Part of a small language model's weights.
Size: 11 layers, width 384, 3 heads of 128, vocabulary 32768, 32.9M parameters.
Architecture: LayerNorm before each block, learned positions.
Each number is 500 + 25 x the weight over its row's rms, rounded and kept within 0 to 999. Layers, rows and columns count from 0. Numbers have three digits each. The size before them is the row's rms in percent of the matrix's.

# layer 2 MLP up, 1536x384, rms 0.12, rows 0-191, columns 288-319
100:478461499480527529466507494483495510493506515509460547504506474517482497511440517528514458489504
096:525496483508487493501498513527497469489518565449510491504476475488486494512503508482504491498485
100:523502503485496493457499462482481477483530536466434499488524518489506534469475546464497465478494
092:502508531511428522505480523497533514475459472498527475506512522474489492488498512492509487475495
101:515500452542540473522489500497511480491479494490501477482467473500532519480510502516541513503491
098:483522510531549505530465508511472496497504503516507459514481450488501519474498480524467528513536
107:514478495445487488515552528483497478563531523521512520509493484503448487479531472501527493495477
115:472504476504487510525456491497481502443527488505527483504516534533417486536491464480490494485484
103:505490513467462497506468496494529485533484476503495505523446488533513505449499504480502501486508
098:501523478454498477526495530499533489495484520499513482501475482457509522522499520483495507542468
097:459490526503486514497460528514499504455475507476477498523517481492493478480506493476476496484454
103:493515459509517521485465530417517538512558481482480532487480498494508481498530517506472499483472
103:488492505514548510458478463489501491498537499492503546482506504516531487499506522499468470513479
099:514500490504515455479511524519484476495548557501446507526529495522543487487510512535523535515503
116:503509510517524545493539519490514540500506482493462509511426496521551485513496530485497498495485
094:497515487536497466532538476488498476497474476476497515536463509493510513471494484502498493529524
094:540519509501487502522486490537509493479512473497533479499496503491541465505512508556449502476561
101:505544520543508484540514521456520489507476462478506543533505501463498538516514503475467482518557
111:420516466538480580520497508500478503501480482527483501502497447520501468483503456508464526483466
119:474537500466520536508482471511477487527510497522472491503479551532483491527463478546523533491504
100:503513493502525492502476409487540512477461492482487478539459469515522474526518473486499475517506
098:512514457504549545472540510441472510499524495539452510486483511521530488494519490508482485514470
098:465508572516540519503493495486522482534494525511483487506484505484486481465457524452519519542462
098:505473531579483512524469504497494486492486536483541504524484487480550547487499469503535522514504
137:486566491523538503542494515462527474488469451498567467507486502481493494531511519545481518478442
112:496537481481504501471481489522509528481479493510521484479507465488520535504508504471525539531537
102:552498509433507464480504496536493509511476534497495501452529522521542489494514538497499484477490
104:502508506498511490532491505496505493499486514521515507506511500504486545425480506513544484537510
101:490462503465502478577462515573474471497485520501553478489474535515437511492509480511512512487538
097:501462515453504496506550471516486516465515513507502455496495457514503540494516481437523491512476
091:500489447482516493525500486521506460519513563498526473474500469534497514517458509479474505547540
096:471529495471495500506551497482495519503458471478508514476489501550510505495493506521525496519482
098:516529470497537548520528524544517489482484494501463529474493506491523545447506487519456494500507
095:511501477501530507502487504490508488481517484510526474492481509496470490491484472529509518464480
098:507481489519532485529535502512497466484449507504470504475525528487480462507548459526465551487473
095:434529518512506552473474513483521523482474520492508547508520475491527511500518505512495526440518
103:480487495481540504501530512473498476497537537508479495495482514485536520491495486542459505541536
104:467521461461513503495459494501478485571494489463479514475499570486501518558509495506499506473505
091:538504490494521484523502490471490514510452464515503536508496505485478519512497503508500488463502
104:535510490477481461499489507524482496477471497465489484483477524503473542539530495459532493444513
090:535511501538488459539488509496547532508522505531509576560503514465494490542511506510512518492482
105:548482498456471507504504489482508469452513496513498547481486503495513472525531507523480530469539
095:537482502520478464489469503480464448518487514474466528493498522507530506531523464498526563452486
091:479483519506499474486503483513488532503481525497492511500481526483450539453480530513462505495521
098:493459483498469513517502540498492525518481516455460507510504501465486496513502466532525483508505
103:456516480482507463483455536451483516533516488468518516503529507468490498478520500488513527481529
114:480493536514466522494497514477530468515465496513529508497504496504503527488527505492462478527499
102:484457526517496475504520532521489540503505525465514489484476527530507479495499534519503492492481
098:490511487448532556503512513526485504480517528462513502490570516487513500468470484506447548486499
092:488467553501524514473524503488485460476476494501482491502474454492462484480486463515532504495524
101:541453445508536460498513477488521490545526511507551523490537479480486491479473554475470522527507
100:491492501529453495498507500511492494501525525504500501483488438514548545501502512474501517506512
102:447511484466481438478497490487505510509472478494499521494482479480459490481536493490491488461540
103:504500518509496489520467451511500480487494531459468538466484498517480509540485499482538504500465
103:516489489534484498500496497556531490486457531528475490494478513488504528521549532535508493499547
118:494510516503492527545486537479488533527520533486535484471524553520534483513494519522556517467473
110:455526503509466500517515494510493472511456500499483508449536504475505512515528507513495514506461
104:507525483455497513503503525500531501480492492512481491495513467508506481497477532520503519486515
100:484528508526472534468506488503480497476496488505518467477432500537501552528476532477494515493502
101:454517485524487523529527490510502497511486486487535474502555501503535477556466441522529507478508
105:476509483470489506529497559501532498481464467488502538503475515493472517497479506460548484527486
101:513493495489529483487496527475535497475505526502473529476492491483503435481496489467496553500478
108:498520477500476504497486499475528485486549516473519509490490522513512524500529486498515547454510
100:473493525495461518546514504529478450511481483508482493501507446513475522530502511491481472496497
088:476514510430518476481515499511473519509474526491520518484502467511500534493472491489487480469541
098:542501452492499489560504483524469509494516461523517491501519494542446511523475476472516473497518
102:493483480544486495505481513500528481504536462555504495509490445531517510525491516512499478505494
105:523508504507509491523495501529481494503498496508497496519505517514495491521549454482462503511474
107:514527520463520500479488486515508496487452502496458489513489513513497502486495547501466468499477
103:530517470487504483472484523502506493497495479490454448485454461510497509488476493531513495510507
104:542467490488493493460485469509504522536515501492538494465529501515463477464520503495538537546500
088:428483507477486464495514533485503490499484488512495494547507506509494513501503521500562460491470
092:510545489505491518536512501495504481532492510526519493467466498493527514484559499464504473544471
097:506527516470480461443484449525477470495526491524531504522530476544502482479526512501480502521507
094:527477502488483487500489485488464490518513514496525508523505494519520501490541487496557464469478
114:537540487521469518534509501498499527505487504521495518500499523504504476517479518490530546527479
097:476490498470532490476457498502528525464516492516533490468485478473506526473437512515480511466479
105:499548513513479529480419491521535494495500485479452515498510465513493510493506491521470504505468
102:481495512513499476507530510508507514485498483533514503494491534483523500519532489446500474505443
092:481533523506503505476487475528520511452497484513524522520490534492505477524515520501481514484489
099:496468528550490505515528529495541479498484489495542495508524522517494527476528484450499527527491
117:444559526558454491457475478504534450525485525515488497499489525471493507467510513498517509491524
099:515498519539494495489494466495490488511456455492498501501545517506519534498506499514519465458483
105:508531535556528488501486518500512527485460478522489477516510499520484487501521464515575528474528
101:499500466487542500506496514505484538512497537505473456445518466454468502491504505520481497523482
095:473490490559530475515459475556520464524463457482524523494498507517503481470463507510555531489506
092:509501453517543462463483521514489533493468500478474520513559513498533557518482499457527492461481
094:504513452508490515497462521493508437514467469527498508494473532475495476479529483497504500531491
107:458502489491483526474503521481514528493484458518492562501481505475497533512460490468504506475457
091:455453494541508505468496520497511500484506515481506493484524496497508477497501465470463464537555
092:469458510514448529511533507496526471513494509493505477513528542509495475463497480484466543489506
095:493506474475468491526521499471487508514472506453522518512496499547505514548505522479541473489448
099:442508487517477461548522491498494459504509478551531487498498493506466472522492559518543485461487
096:521459498505516522496534483437521488502526504488483504503518492476506470516511466490524523563514
100:445549497484521502496517490478453528526538445501507534478489500482519539495523519481469541493499
110:485497539508476473463489475490480543512520508462489507516514506520513534532552483518505537473470
091:440504513518458497523488497520501526483507523508484505518496487541515484568501479471499470479528
095:509510525501502504499517493443506503472525508491540488526490488480489497502492470502526559459525
116:532468488457493477482470538497496476460500507450495509506491498522453507491481498523503503474513
109:522467515477466505493483505525485486497471532494475513479508492455502513522459486442497534513468
112:508520498463493484488510511452516503473489536509503501514469479504507477489531487473505480487495
102:554498497528462539473515463469494526502482458492475547522493526504495503516528495499524507479491
093:523484523535519459527522514486494480495495508502546528466481454480491466456490495487533477465512
096:477529508533491470486541552500495455466485512526504456475532503509541473528494475490532487504503
149:468530518520515493513473537534485508479467488533496502514539516522542501488474514480468503505512
105:480502501495457474461499502484504461478503489535477515518519509537510499522466516515547518488486
105:544495534505539484506489532521527503451503473501486489448480515450486490509498482488543511515510
094:492474506520460506515495501494436506510501495504458515470482513550488494459469515502542516482476
101:547508500472540477483518536525503522505469512500493468478508508531496481513515535524477515517492
108:505540484516485490464485523488496491556476515504487481481523483523505514484467516467505497460453
082:492476493546488484520491509548502493457488481448563520518474469467475487496510484490515536534524
097:528494540549509467493488517447446490542482518536514454482510482491502513510445497477523513473494
099:474472491496465492502481483499482526486524541533490476499488524458446526547510530491520492485490
098:536477516466545429478503508516511492493503511457512484482483474458524564521496529480507540493480
100:504507527525456500500493490508496495532497540488517520495533500465484525533534515447479526475454
097:512527509501524493498510525481509478481495494504527491494479492520505531479497507437505469511516
106:483517498482451497493499563445497525531488503488508482509554505480513505525531508525470474503509
094:501529473512527484518512527454460504445475479514493497480488555497513547473465507481474549459508
102:486512510492527487478488540493465505503513496483466493483532483506505533505503523465508506536495
103:530490537497521463491521520543505513470460533472514521465559521493490534494540479521540512488500
093:491512528504502450527516535529490520481490493518510478502472497516536462503494502539570442514490
103:513487435561522517476526492440479471541517509523494449506465499499459518461519481444521560524496
095:475525472527494502516528473545490467498459461522501491482502571572523513493515474504523512529489
095:513470504543442512508438491492546525516474489484495473463491487493522471483517505512483481521480
099:506533523479547538536485512489467459495503501494483454530509471478484531488526500509514532468485
106:444549501542494493470469496478496486467475480548471466486510457499464477478506495476508533507491
089:487510492489476493530495486496489455472472512478531486553522466464475475524470482495477527503484
106:512493453472457522506476509469493501446485489495498487515547537488445470536536491482509468474467
084:495482513499495519506482493482561481514512491531457502497493518517535494510492481464464489464511
100:507490491461541517498475486494479510522505492489491500544502470464473529496480493502527559498523
101:547485483513508532523541470500481530477530499470494524508483486484472528510543510507474531512481
102:484535481528450479514514482527490491487530429501511527477497501530529504501497491542492505488493
095:513483523470494493484508508522502492480436544509525491527491473527530485502504448478500486481522
098:448528475509489489527498505545465486535481481486500534496562524506548537505530481525529527459472
096:507477489476491531502530528537518440494453506493477500510470490501454498519507484494483488473472
095:524486499480486510481511468487466512532486480484494485546482506531513489515517504457491482509505
103:519493495517492525513502471467484493543504556490538513482510506464516457502509478500513486473503
100:484511513469465469547535482552516498518457515491493516510496492522496512460453512509469507503467
100:550534481519467537480497526532506486525506533516534523479505469558458503488497504570513526469518
095:456523487475479480536470516472504445493486447517441523480471539489505543502468481526494453487506
095:553487535509551510493483480463503521523504508493485495527510502480454459537489515521525449505498
100:475527453484497483540503511502511456480470505476530510511498489492489527469552458501468516532466
101:501463460478524503465531517500539475542496522484485509476452523511504508500543531544475485452528
100:512545480474479520473517506503500470469479516544436500531531504487516564498491522534507516498480
101:548508509491533478517501486485518417492483484487516480530480512507525515498482499489497491506527
100:493543475503432493487540466506503498539514517484503508516468516525499479506470488520505487478495
092:499470520544490495513499507509511545487482514495541500492502468517497556466494483474489530501507
101:505458520482484465502482531507477495509484491481477529499463451498503516497464473444514456515459
095:451539527511485463530472510500508501508499528521493488472519481476473498489482439482503541514478
110:466514494504456512534492490440521501490463466467483524471483485490520479485527548506520528511486
094:469506486492481522474519467492484516529490511466543461504496507484543465472518500519535491486458
106:474515519517454500509456543514521439452484487522511523512525502448482512464553514510507543470515
096:478514487454520434516476532506505530529445528503405502511517468485512541525515451518485485501465
110:543505481452444463514531499499466518510487514507509496464547478468486490513494511474555472468547
097:526476533495521486509482488490491534518532507444552518493499512463467459461524488500497527482532
106:498498481509500487497528528481485507529456485467459521548462495484490531509479528512548484502500
101:506479502495483488489496499486491465462476494498483510509521500485508504534478447463518501506479
099:525464512482488533454481513496531498515496519469513475501481492448473500514485484508492510507480
085:496503457476510489476497494501463492457496488526522536488489492501530516478516527491515512486498
104:499524500501439504513529476506504518502483487490493486485494448548503501518508474496524455515458
098:500537510549512501491511477509536476512474530517479530478479512542464487489485508446581462462503
108:529523517495468509502447488463507477518468491472545485498555487499494451517487541508499519513496
101:523511484567465513492531505497462490498480488524442472462510494521513502502511463508485509477520
096:487501508530481485509503521498488515456463512492512501461525484473494506476549481515509500493487
094:512478527534503474462483539526505527474466522524480511485505490556516498498540487519516477464535
099:496513470505469506473511503537481516504471505507461485483507509494509476497498464520528478452479
097:499498513527480494497479496517527521515471524552505539490486491493523489526488499492484484497556
095:456453456462517459501508491500504503520517492503513523477514484487471502481536501519536524476494
101:516485549478544482517505500508484518466489494434504519500484478485474488533481472515503544475549
095:500540505526476513469486522491504504520497486497519478472481484506527484571495532533485495485498
095:529500497495454488543555486477499498475495466484451501502509518490532500470493479505460460501522
092:480489501514501484530478479506518490482439505497507511479524540554441501513530534491477516478490
086:504505506535500462499510555467518488513497526480525517485542495493532524499495489505531505481477
097:520524520493459521498475466531473511527508504478466501505498518487511484479562502521512484544502
104:484489466463498502483526492544500477500492450515516484503513502498467532488488472471497530505507
103:472525512467491500472514498472505506472516485501485538497483497456524492547486503532507484498531
109:510519494507527545481499535459536479496487497476474502486503472488548514508530539492518479503511
107:513510485490462472468484468517475496494486508501492470496523454503447491521460535525528468478501
102:501513502522500451488499537466519507516453500472546496502519448481495506522496495472473503539475
094:471465523501492502512475481521501522511517499514536518475513505494505496528471491491490512520542
109:450528494481530518528467492467520485452525506474498522495480506504530538539482495517508478466524
101:483496466522511488507486542528468522497524437493519530483505493494500503536460513496487493492513
093:469456545438467507507520524489546510520541501466525469485509497546464524486494511518502484481507
099:517528544477495546501520508466481479517538554492499501502484482456476518550491491515499476510505
106:501502481480458499549478547522467492419499498520509532513506532538483535536508514485499482509483
106:536497479526528515448470485481479503564501531516535474509470472487462493571461516509488472542492
097:520496506449493505458443505522502490502482513466558504471551466493532528504488490532510550458479
095:487475506453499460509496498509506489509444472489502477500533492529462492504506488517488547516516
102:491500493513447498551497533544512532526524487510469508474529454486484458463457495503563520461493
101:465493523527489521521500468526515476520494497487521498489521484499515531472500526507489497482495
090:537503468495451527516499513477521530512539489510498520446478487463494511530549477486455510504474
096:548483466522504496512518473513510489478459468514485519488520502541466508554497511502510523516485